Weights of a small transformer language model.
Size: MLP 704 SwiGLU, vocabulary 976.
Architecture: rotary positions, no biases in attention or MLP, untied embeddings.
Each number is 128 + 24 x the weight over its row's rms, rounded and kept within 0 to 255. Layers, rows and columns count from 0. Numbers have three digits each. The size before them is the row's rms in percent of the matrix's.

# layer 3 MLP gate, 704x256, rms 0.166, rows 194-197, columns 0-255
101:169124158162124136127139117144166131115103112102109142165129133117154113136151104131102143179126152120132142119153131138089120133123149127115128160079131128136110146134122122153132116069113129113131109165152150162131090150111127084112149127131148109155107105148121125109116150150152119134183108113148179111113132160146101121157147145129124107138084145124074116154132148118142118186142124093136146104122124108113113149121060096134157129097139089091108139146167118164155098168125134152103123171167088146163129158172128143133133194142154161133156134123212125128098125148133131164154141136083116164141141089103080118084151126100145118114115143156147147125160116130133128154123166105130147160152129143124122082147162117100140072186118139131119141111154121121107147112134141
113:118157123146147068178177090124124105115085141097132153113182143135115152145137122145134147105125151150124126175124141128067156157143172117091099182124136148127140180095142140104140171143155120130120126126143103161070144139147129143080107106115127146150106112134090112114103099126139120134152114165138128127101129144133161104141140154102118113146123127117118144105136105113149174143147088097145130142176158171148133145115100148141136102094098140140107154178138128116114163130126102118118090087137149148140146098136141114156136107155170140106109107162144107119184104141154096112147151124143150152108125123117167128112121146104128180079156162130129102141132190118131146101107135114132121124157162127174122155136163137119136149124092123187152134138124115162078134132145126
095:137143145122115147126146138114123144110155072152142119128142115118171120156099113167146126085093117116135144167150147147131124094132161146102121126138099157094133120094119103162115092132141092111139097154147124190124150155093133142113117155111121108092115127083110115206104111106099125118108144140120123087152112107152114134118131152126093105183125104159143151069139090175103132125140128115163146161122124134098133174154176118125156125145124123144124112174123091125114144096145136140119113112120154143110141142129114108108168151141094154128162123114142180153118162088162097137145133137146139137076145173134156130141145127101074138127161143104100148107123140142138158117174138106091143099116083149161112142079130131114091112155095130077099140145133121129130172099126114
109:141127106167124113140128118133137152128123133177142151127152134175135129148140137103111164160118118116129141133115119106122103181090131138140164126125106087122115135169136124163136083149163168093105100136128130141141139139108140145130115148056140158119163149120119091132129133129114114087129116165137108158163111109108080114143075145153084120120126128159134184174106097148104167110131125100135163129127113132108137102110144104115083059118120125113158147202101128124083116110132145169149127120167114143132105147097077145153139138135141115167126167116065119164109132127101103152111113101152146157152143113138109089114154109108100086144161097158119155133148146131130119110145132151102160165131148123159134096118102113131163130111145131152129125160133178150136099097108099
# layer 3 MLP up, 704x256, rms 0.169, rows 194-197, columns 0-255
103:184114108136106108130106124150141166142115100107104136113134135115121143081140148124170115117128122135091137129147131159124106083141135128142119129135143102102100132158097128076076109156121145159142110176127112087101118116153123153115107152137132109131160133118131129146145125118119118102077133121128079148152109108095156172131150108095096081190150125111120149153110138109115107105129145126139106107116135168122147161117131114116099103158086154157140064095150142124099182171132120112165125128164140117112127104135110149114117128135121143105106136122101135152097086107117122164116137144147153117131151188094135130144119148142141116153130071137104178113104114127115161108159104068092100125075167160080139147112142152135098131145146110090174132125115147139158144131073121
110:177092135120155112108158120126153162173180155139139128121169083113143076141132081121118136103108179130101133156133109138149106123185100135152134123165135110110120121154136143097123101131129090117109120115114152193113107148076118116114119155104116113130164101154125151118163155111182122091104166129157113138123104103140111129148133103129137128134119113148154145120162098105123113097138149107156106143143144137109143101142131146166135162113176166165117095136126137186111127101114128120133125128116157150144132162089078135104140142097096142113138106129121120119107122120136131169155139143111103122084123135109168113156172152155159087117114098163115154138168081113160133134136131135104131152086119114103125098096172088149113093115169116109107113120109107158134094128136078
090:132141161120146163087118133120084145111171124128176144125060103104132120149135157158114118153137159177117145112141135128117135142117112144143172135150121197140161151144118181146132109110130124162122133144160154108098116157098144117142117160085134131128137143113148171151146111107094106150150129102122135140136109122176132119122157096136126126129097093094106132082113126131109138116156101143113142150118106131122134176127146074075138153159099122129134177135162142115121138132104079168122128152099122177149161148141142135159138088127111090158126121107138137129109141135110123117119166149138163132104137143133137142131098122151121128187185103110158159116084145151197136140135132098116105119140087114112145165140098169116143099122124157082087112104141116137146173130104105
107:126142143136140142155171116101132136122146145139126133142083119106088110126111136126116117146130122137117084175113167152126137108113103153122069116130211192103160108096109135103069136117114061139086144089103172104125112112106147086146123100155136087126113093126137182134108138100091141155104154131132130133123098115136129111129145098112144142119150111105146090133154122126096133136149161127107143108119167120147104109130113142144156183141105126102114143094128154124148151147132124126096129161084129175130151145150189134112133130126123139112146125167151158137141111131155138147119150143125118148121109107133099117109118131167126158104138146138121077102105094129093143122122100097137086091152177155117122127120095113131084140146079109106164125107108113089132159162136175
# layer 3 MLP down (transposed), 704x256, rms 0.157, rows 194-196, columns 0-255
100:107163134119163133126138154101113129135129109085161147118161129135144141107150111103118084163085147116126174120155116156150106140154083134178115110123095114111170124100116118127158146131158130096142131134112112091131101121130155162154124107151123118159094091115099130152116067139123180133148144135101127122150148147124177133094143129122091126142142101128116140143176149063092143134141164150112102155136096128132117113094134155052097138110150145123139134102133109093114148070126099150116121159114113125124140131138128103156130105111105117119144141158138142116166146141125117142115135172164146122176130147141121091119102112110121137140100124113139115162184083175130128205140136122141083100076116129131148125155125187112138135097127164084164122130121107147134129112143115
097:101129168170195138092153135157137109149082125108132107143089138150157115168123133147153091122148105112099141132146157131131111169135119136119131121117120092081149134161136129158112124157115153102130127143131154105130133145098147165100092147118092078117085116166081099162124103157141098089143152096102139166173097099154160153160092112125139126123141141129122133158125114112123108136126122177105162072170103105124190136121133170108130113119128131135121122124108130126175128136154185126110136144120160119146127118120129139143159117127122166177117106120074163146121128101142139165113107097168133135128117139137113132114134109160126164106105101104123169116168069113149133135130072137153118127106081150090153131098120125149140154133136120093132136148118145144121113121083101
099:080145103155106093135125152082128099122165091184163109127145075141150143133156087150118153111134148155147146122134083112115148128137154134093114116108113164109177124135099145127128093147132143162179097142128079091128100141134124117149118126152128140144117136090135078107152147140141104160118130139156107102130121123115084140078144152159144132172163146139120155118123118121114119128132119087159133156144089149134140103103079155154141131171137126125133120119123107127130146139117122148133157127096138116095134136139133137162114113129128159106113076093086134120097127114103141091131138172084131109130097117133149116120118133108133176106069157159113130126160132136163166145127161117108129086069156146147147153095088131095118088164156154133130082165113144126089141142101093